python train.py --hidden_size=512 --norm="layernorm" --norm_eps=1e-06 --parallel_block=false --init="normal" --optimizer="muon_variant" --warmup_steps=200 --decay_shape="linear" --final_lr_fraction=0.05 --batch_tokens=[65536, 131072, 262144] --doc_mask=true --train_tokens=640800000 --max_steps=4530
Each number is 128 + 32 x the weight over its row's rms, rounded and kept within 0 to 255. Layers, rows and columns count from 0. Numbers have three digits each. The size before them is the row's rms in percent of the matrix's.

# up: layer 5 MLP up, 2048x512, rms 0.119, rows 1893-1917, columns 256-383
# down: layer 5 MLP down (transposed), 2048x512, rms 0.122, rows 1893-1916, columns 256-383
up1893 103:129158170164156113115142132154096164085108131105156094090183130157148145077130092154086214116123158139143147094097127115121098158128128142151134153120171148117173143140100161143103096144074101223093124184114086138097110126186169081181118153161178138141175097133203109097092158117231117091146148146105141138170133081146126063111129137112114194106129137113153132159126135132079110142146
down1893 102:109154134095132169106088152080121119096157068141153109092133107154159157089159118119184150133117128107113102163137121163147093104114138174127123144140158131132131128080103186132126159144138151119105189120139123115127187109235113116168155092133131169145207148110082106186163164167066116142139140191176106166218091148150163139090077089202073098122116131169154151125124112135111135158044
up1894 081:139144145150128126168113083176150086152146093118115133092163092101135112138138114059143088132112096121129225109076107140145112164123174106077126176112140137110129081145100024158094100085145128072136111137125115138112150082154161150138152169177195138103122110127097077109141136054158151135081087183110146088137137155124145128096150112088144217094066171173146146089111124083119207088167
down1894 093:074101145135114141090065158043130154096118130107152091130131155155149140205098106133134118120127120127114071150155124151134159116129074075194117082145140116130118119156138140063146125140110154119097110135134116110159091075142137105102109082095153079143106135164134133100120099215131098124176139053124170136089122135129100174125082129142130130142171079071127117115128152169148148170112
up1895 104:130131091135093195136189140178113143067142147153117121084120094103151124144120121158147089133179195166103080154143125154167112133127150156115118124153068115097093123096141141213141124138111097171122157114158156164066111123123148053166088164128123128172140100126078132127096109120110122148089095190219129155127140107085097074134154119170134148134112129146120172200111161146181152120077
down1895 105:113085089112139124135136123122105139083163161108122106147110128151107133128164182115177142109111157203152064117120128118149117105156072101148117113124127129121028101170141120094142101128124197132157143086117093157164148115116103128069188120146152124066134142136101145210141122122174095081137085074153167124125137108099139158157177126168137123103094056117130115141053089141093129123139
up1896 106:173121073111146140140137114083170094123166123175178044091144098127110117168094144107165146060105147170107126176150139157090129052168111123176172144140111156049106106032160154153120100085069101118115143139114119081111138139175187118163112133161156096165123148125138056161147143126141109192131109115132048127084148216064182142126156157095106175149114139126146203115083135116115100166089
down1896 103:117120104120073137167137134120142095135117125176136090121125120105071101150062127134132144121208136114146126156132106123129103127136142120151130157158159158077157119129118123053118097062149093095149100119109113131127116126127113120105082066129148089141129197169124121154154110153087146126131100153122119137078108120093137128127126105143109082126140092161106103099141121116076124141119
up1897 094:149122133160111103128147063201122081065166089116176098186151117211070132069142126061111165107086107163138125075145110133178143094169146180107128120168106069104106078161117165106100107077080132074121112139135087154114134103132153167127145126136115128106171118102130118153143154057071163100074121139119164070185111123133131075125145154200119118048101111111129100157116144113152084217145
down1897 097:115146127129111079156130083111121137132169167200117072150117172113095100116119121129158143150108102169144153138146085145136158153118143145059104159173104062118144080148156136121160175243136148152157139082129139091178083142116173080131156081189148065063095136189137071117127134100137136086165198114092151093154122121136103103162117180140120145163115164089185099118132143169035136133160
up1898 108:119151106062056147106132180059133138171165168115130187088119153123134134170138136134116117094157110127172166147130059118128126124171103155089084110132087144070125162097105136153123075137100110146096176124143157144114123154106168113126106158180164132110122209105165175113139085120122172125098142152152091068056149130111120067172144160147136105137130178186164080121134140168111140186112
down1898 110:111137182138114147117135103139153165173154114124143139128112092097149153118122142154155110105075059120122143146177054199152135119102178133119096121140134114122165152169132116158097128088157083121134148164138068158118157177106153113210149171150160111130183154079122132134167168147086139121143112144126083096107202105121144133106110151150157078099063140132189155130125122177118116103156
up1899 103:071204089144110198155079118139103143110125099128170167163137097130155108163156165139054145125190119127138109149093097122119170149108087114135131103097072132135154145077073158091074118099145126101096146154126117073140178029147113141103160115116153133122160184142095093092060096170171150168101075149120122164178155095080133138116121104169200154091067147088134119133131058097048140098201
down1899 098:174110175172141138093148129152156139107142125153127163084070125178142125127089176134160062103137191086144152119110116211119076099105122119133159132121125109117129179130149163171111149118106151150109134144132122174090091160180108106073120105170122118158123172165121150133117123148142132080138142086096079111175103161148100175091146115102079115045092088141191148128108186142133063127123
up1900 089:166156073123091094103086136156137135102126188169213142101157061137099086116160131155126177155112119140113110121100144158060153112119093160016138091162076087097133127096111112131066105171149139162163233094159099169078097093147087045116102128156088127135113128141143142129164127148141117192147103153158154096180161117134187062108116189094112119095138171151153115145166156130150083107126
down1900 092:110139086112136138124173142142117117147152069106243173187129148163160143158145123119130091112133067088124149110090107117141106142151098137067092154156207180087167148105120101143138107122113137142130127093089142170067127132156117079127071152162188137128122098130117086182185128115141153126111095144123147095126099101128122113118156142097077159145113159085114163124123149080102161087147
up1901 090:175175150135142126119099096076152148115062120070097106132141140143097156135103158095146134191190111107114102126166151118116109178129102099127112085121145141127126128097097107092141114125117169136124157175126128163114146110133125115155225106121161169096136110074142092178137098129072116108111164137100131102107079110113127092120119178128107129056161126127083121143158074126131165191127
down1901 098:122110033114106161163103127145098137144188158192111151144134149137132165103152110098132116096147170121137090171174156109126119185101173096095154138118111135062136135131058122144083132080106136136110109147102107126150160137152154161142172144119092123205108071105103086140103154178111131091121127136155151131085108087144170087090132131156079093095161155093151085094173136108148173087105
up1902 104:185124157117084091094157174113232132115091130080136098098089089152178137094112160061154120139129152119098137143120092117157124170136146147132099142100091148144104120116130165122133093197162119142126180085150143070095067093185104086067096116138140152166159124160166141193193100138093143126111195141126124118117154181113099105123140088145072149094126093155118149122139155150123094130139
down1902 102:119157141129130090111128100175082130124136157136134140152146131151132093127135139160173100140130141184136127152115116125114106090177114133075178198116111121170204149131133127132116112074055173098132060139138137158159137115083146165074117143161161132101138129146065125125144135120113139116154081124122093095137119134218207163151077128132147106080120114087132143057136105107156109139120
up1903 101:111150184116152159112168093137158087121120100174112128102091127176065101058096136130102138114156125152099137151110102097116119159126083105138156138146110121115107108096163148174179113101141165116178143084103114175137140101068144106145140105146106182130145126115088113145160121122090131117184118137121087148110122197140084057177139138109122115118127165129145130164167151130117081137107
down1903 101:164113119087137151125109101154123084128119164139142104137130092106070122182063128133134072083136153092129147083124104137158095100067118095111128160111147120164138139121104077152177113150184176121099156136102146152113178120102171099125122146167098121135129152208161099073163149089134149129163134140010118127113181093110170147130111126125146175068140100121122125178141168115109125135138
up1904 105:162165166122113095091093137153105155124170223146119134104140108144136128100102124068086073085122102171059207125096118118185133096088148122122102178125134123087155164132132154086069124113152118137135106111148098179174145120118133156097137094151169125141158154170167132042128142079156117072104153156114088107089169144167107127138121089055103154143142088180153110102145140106161170058110
down1904 112:141154139098135136168146173121118126136136124161105168112167186168153155096126093189107160172066149127106146146106141080126152101090158142111095138100106142139108076142158133131029092176174075133142142164143093152136128159114071110133119048165159092118165143125125157096132130099078133173148144135179127136136109177129158128114130093114119149175111151096122082115174100098165128169090
up1905 099:113146118150096192063167160151141166133142167133199121088110141131127110182150180141155185135135152151115157120141103122124202115121089055151110118180102196109140174156133176122160117132147145068113163189100148136125120189116039092103085126127120117142142118158110067146140095117134096103092165130176179182110100101162055172108139143120108129149158137122128078126173106119106190109097
down1905 106:085182179175132144091094130102125124180172163134115144135129126113118169121133168123164125103078114157083158127105073154132123120118147066064108130153097149170192086123142124176143160082118132125141090096098159163139155162105082131124125117138113109103136152134128122103091132093116142114157157136122103143088162122131139125113080151130106163156085097138121138131100085132161115115139
up1906 104:139110073137150161105122142196138097131120134140135134120094148092161133155134186129075164102098166091137157127191127085132084106155139168113130198130071098168104153098124175118136105106154128122129139129077163154121172127124113120098134163093094109113147110204130084200099054174161164132107129142143177167087133146054175158105126133087126187159114125123120182132101120158160135112106
down1906 104:163160122148117168109119155181129115220124189080134112187175072101080087107064102100131134065150163205124155137074077110127180120154053141222072145084169144157135179136131157151103119078136093101121122143154122113110085164127110146142046175159130147102086112184104108084111119193118099080084153113054164131133162133123129162137111109164201179113114128096124161176138150155139071130119
up1907 093:088139090131166128127125129153122171148106217112136166124070100148097179070072125129164126110150120099091121091135122120118103184109120152096102126155174166175117097092160157062125107111118118154117167094109112120120111154132165108141146102084112154125128144149137131116170131135063102134076107159135135117118126131111151056103116130132154125137128119115091131108149085165114143120157
down1907 095:083135149137167113082102086197103144112086172140151107127154149113135122097105140122148089102145157118127123154087118097113109114085135144151103133199098202143123151109138133126134141104164048138126118171118120177153170111099126082135157119127100153089128172155149125179083132167140106116155167089091139172104172222125117135057137082126056177068072097108114123088150152143117084073145
up1908 095:126082142106142100194149116078142122125162111110111138136113120126114130130084118166138108122084116135149140166126141131123125113123101147061103151187120094106089092146091136128177146171136148135153113139150087103142113109174142124115137135092165145071159123111108110129116125142146122114123141134106166048081177128145134141147225141125089086186112155153086122126095153083108135110101
down1908 093:137160188167161114081092138149148112126132128137193140096180143133170125088123105116125129127127124098116141124107148091124172094060147113139056119103133122102157100219156069070151114140097097116168129116121119162117109123069187079099171164143151081114113114132128096162161154148136105182133115116144114120119135136117067114138123096155103179049159136158144123162141127187182120147101
up1909 106:107135143069113173111114136103144163103165082128116092156107157121125105207165087177103052141142122136113141174201069090085078000152068108125142145115145151127152105175121181099065127070178132114182169119176118175138104161074122101095089156069115135113129125123161147153158096148086112092176116128105138157159133080104139143075160118166159184168123106115090126136128104111167123120137
down1909 105:133118200143123126144079171131114175144146110133155086105189126124131203079178141111134148081185115054107075120166130122137084163128160101078102127102142186139090128153112111128129119070170137135117128105081101179151101101163097112093070144166163156147084130100180141102124170099160074134136131092148105129139110101079123170124159132061147108111197096115130152115127099123121094022178
up1910 101:202117077144092140085128092149126147139110098165105127194122133087124120049114144102104150179129170098118115138186130086174109109138116157155093088137103145112154139133158123119098138128117095146132139144132171116139152169131121158107090059154124141135136131125187111108117176069177122101146108155167113138138086130086039061095125169117111095172105110101096140154151145075112159171104
down1910 099:105140108092102157103111137134093103112116109119138040129124102090192147032170139113117187187175102102130108135170094167103163151125131077148150110116081158145118105111183103095125077150086113095143156173137185168106085164176099086157150102149127160108163091187190123087169157157163141101149130116134132175148107111077103074155165112126112156156105098125090115103125118118142198158128
up1911 101:146167066101176172129152085144129115159207114094075074163066148087111163114090179130191166122133075163141082104085155063106085105085132180174126137166121109144194069130101167143065087099143128129099159140094121136105095150145117100138131129135148172174088101125149139167090132092078096107171122173094076098164066126077138142130162112158099109121107114111143125099120123160135106148127
down1911 105:134133185055104138124071088090097118108175207144133110169146073123092114163069148113098154115135104115111088132143122111138140119141093170143149173162132107158130152121125166150150111141137106126056137136130082092116153138133107176180103135127097104115152227089124092122060138122055086108147183162122114078073138105139107102141151102150114101110116175190112147152137109114126120121094
up1912 105:063180150122113170108077152134132145129194092079094155163170172131151110140105144176134118130139163098120176133135148139096170103150122186118153071120072155107163149141124106102159104123151109138114109146053151102134168131125134130176097097114100124077164129119128113115133124110156095126158200206108153187139146142163173138158095099142082134115053163159145094106127111147075126196137
down1912 099:155122109182173101132128103090168114153122123168111070108139095104129130127152119093108122169143145135140129110097176125124113154141127131101085189043168104143190114092086104114079108079090126087154100114157134153093102131104128150101089131106124117121104083131137091141110131135127155159117122171143147106089124124108132131092198176134131034145147121155118174120163133066125133101122
up1913 109:141116146124121090073115101181105123126113196067099126076144166099129136149122107107138125125102081142188092084146139149099086200107130118106137051145136126104162153166099088138109170132141151088109155191119118136116155150151130134123113136080149133076128115164166133137170145082116129173097149084070120171100185146168148096144164132084135129160115102111149112140144128130180111127092
down1913 110:152077164118143118106166142154150083141117123063132090168140130103063066069148148135144147141171070106147177125130147096111115140156111091080139155143140117118100172081083116126149183149143183086129112148101062162143165181077149177187089159130153118137155145156108062173126178177131128094122232088138117152125125074069140124097133081123156115074116126128042212115130118110115184079159
up1914 099:180100102073159096082154146147125118150186087176145142103200102142150125119076125155118094127115108093099146078094134069139148156090161089145172061086161114194177138168121107176150111131109121115118166148089108074168093136093155130164136101099140167179136118098114115174129125127130153074140120146171150123168079106127176139130127125066064106121164122138128079163171121070126135121110
down1914 102:143161147107155105105152146096064123140117084141080122145156124089138148099153162100148110072179150133186159141119211131100162066188075132058139116123139100136146125136154159139181126069111145169194167173132128065164173142133079123120144128110090147090147060113115071187119134070112163146210112181149153124117098117115169128050155113122096107170137146166141050164139176151143173080120
up1915 102:150062099177162135118084137081084126170166124146089104143156113117109136118085150134038080148094174134111112075107194106145126111122133140211172081155132130078132100079121121095137131097139136172157163223144138194111078131094094133076155122120130135102105229150185144090148177108135148114141137134125133178125203202152148130142151149093170132108117139130128166168075097132074130156168
down1915 099:096111097157158174114070080050122171121037141093131120111099132119205172117078108158110100112132096126109159191065167054195098089131138090190142160130167164161077137132176113195128110109121106198107064132127136180129061158126112161117211117120056119124161134126174155174188154096150157108118138140171079199092197162115137096091094162057162114120162100154117149099110086122105109132140
up1916 092:181108102148111147058145091088126122077086117134133144099152152127124139080122101120144100152114112067115105100128130223122080171086087100140115104147160102092102150095161120154088101117196119079119132120149158144128159132124160105112142123125114134189146131084142113121134170096121125104174080130133187160119114123145153175085133144135139079135151105174059126162109118081155100151156
down1916 094:127162117159077167172115100117128144057121099177176130167104131175147197140087090126139154142098187118084129135116126083144157131124092164119136131088180120087023124154086158132127133128177124091188139167123127074101037137128187126200165170109140093124181103156096112124124105139158147140156135102136127180137101144129178187096158152149158068120167105152125146110097089101132208192097
up1917 099:163124142126123136075145131145155111127202150143113143112136114150119174141130158046136125102099142093113073090151110170143143118108111158125106113164105119139132105114147077088231109129091084095104091105177128169127111099159135077107165145099102180132127127128124141082164121122145096076111171125111178133183130145061144134134071114152116105099155082107132118181130069136138106054125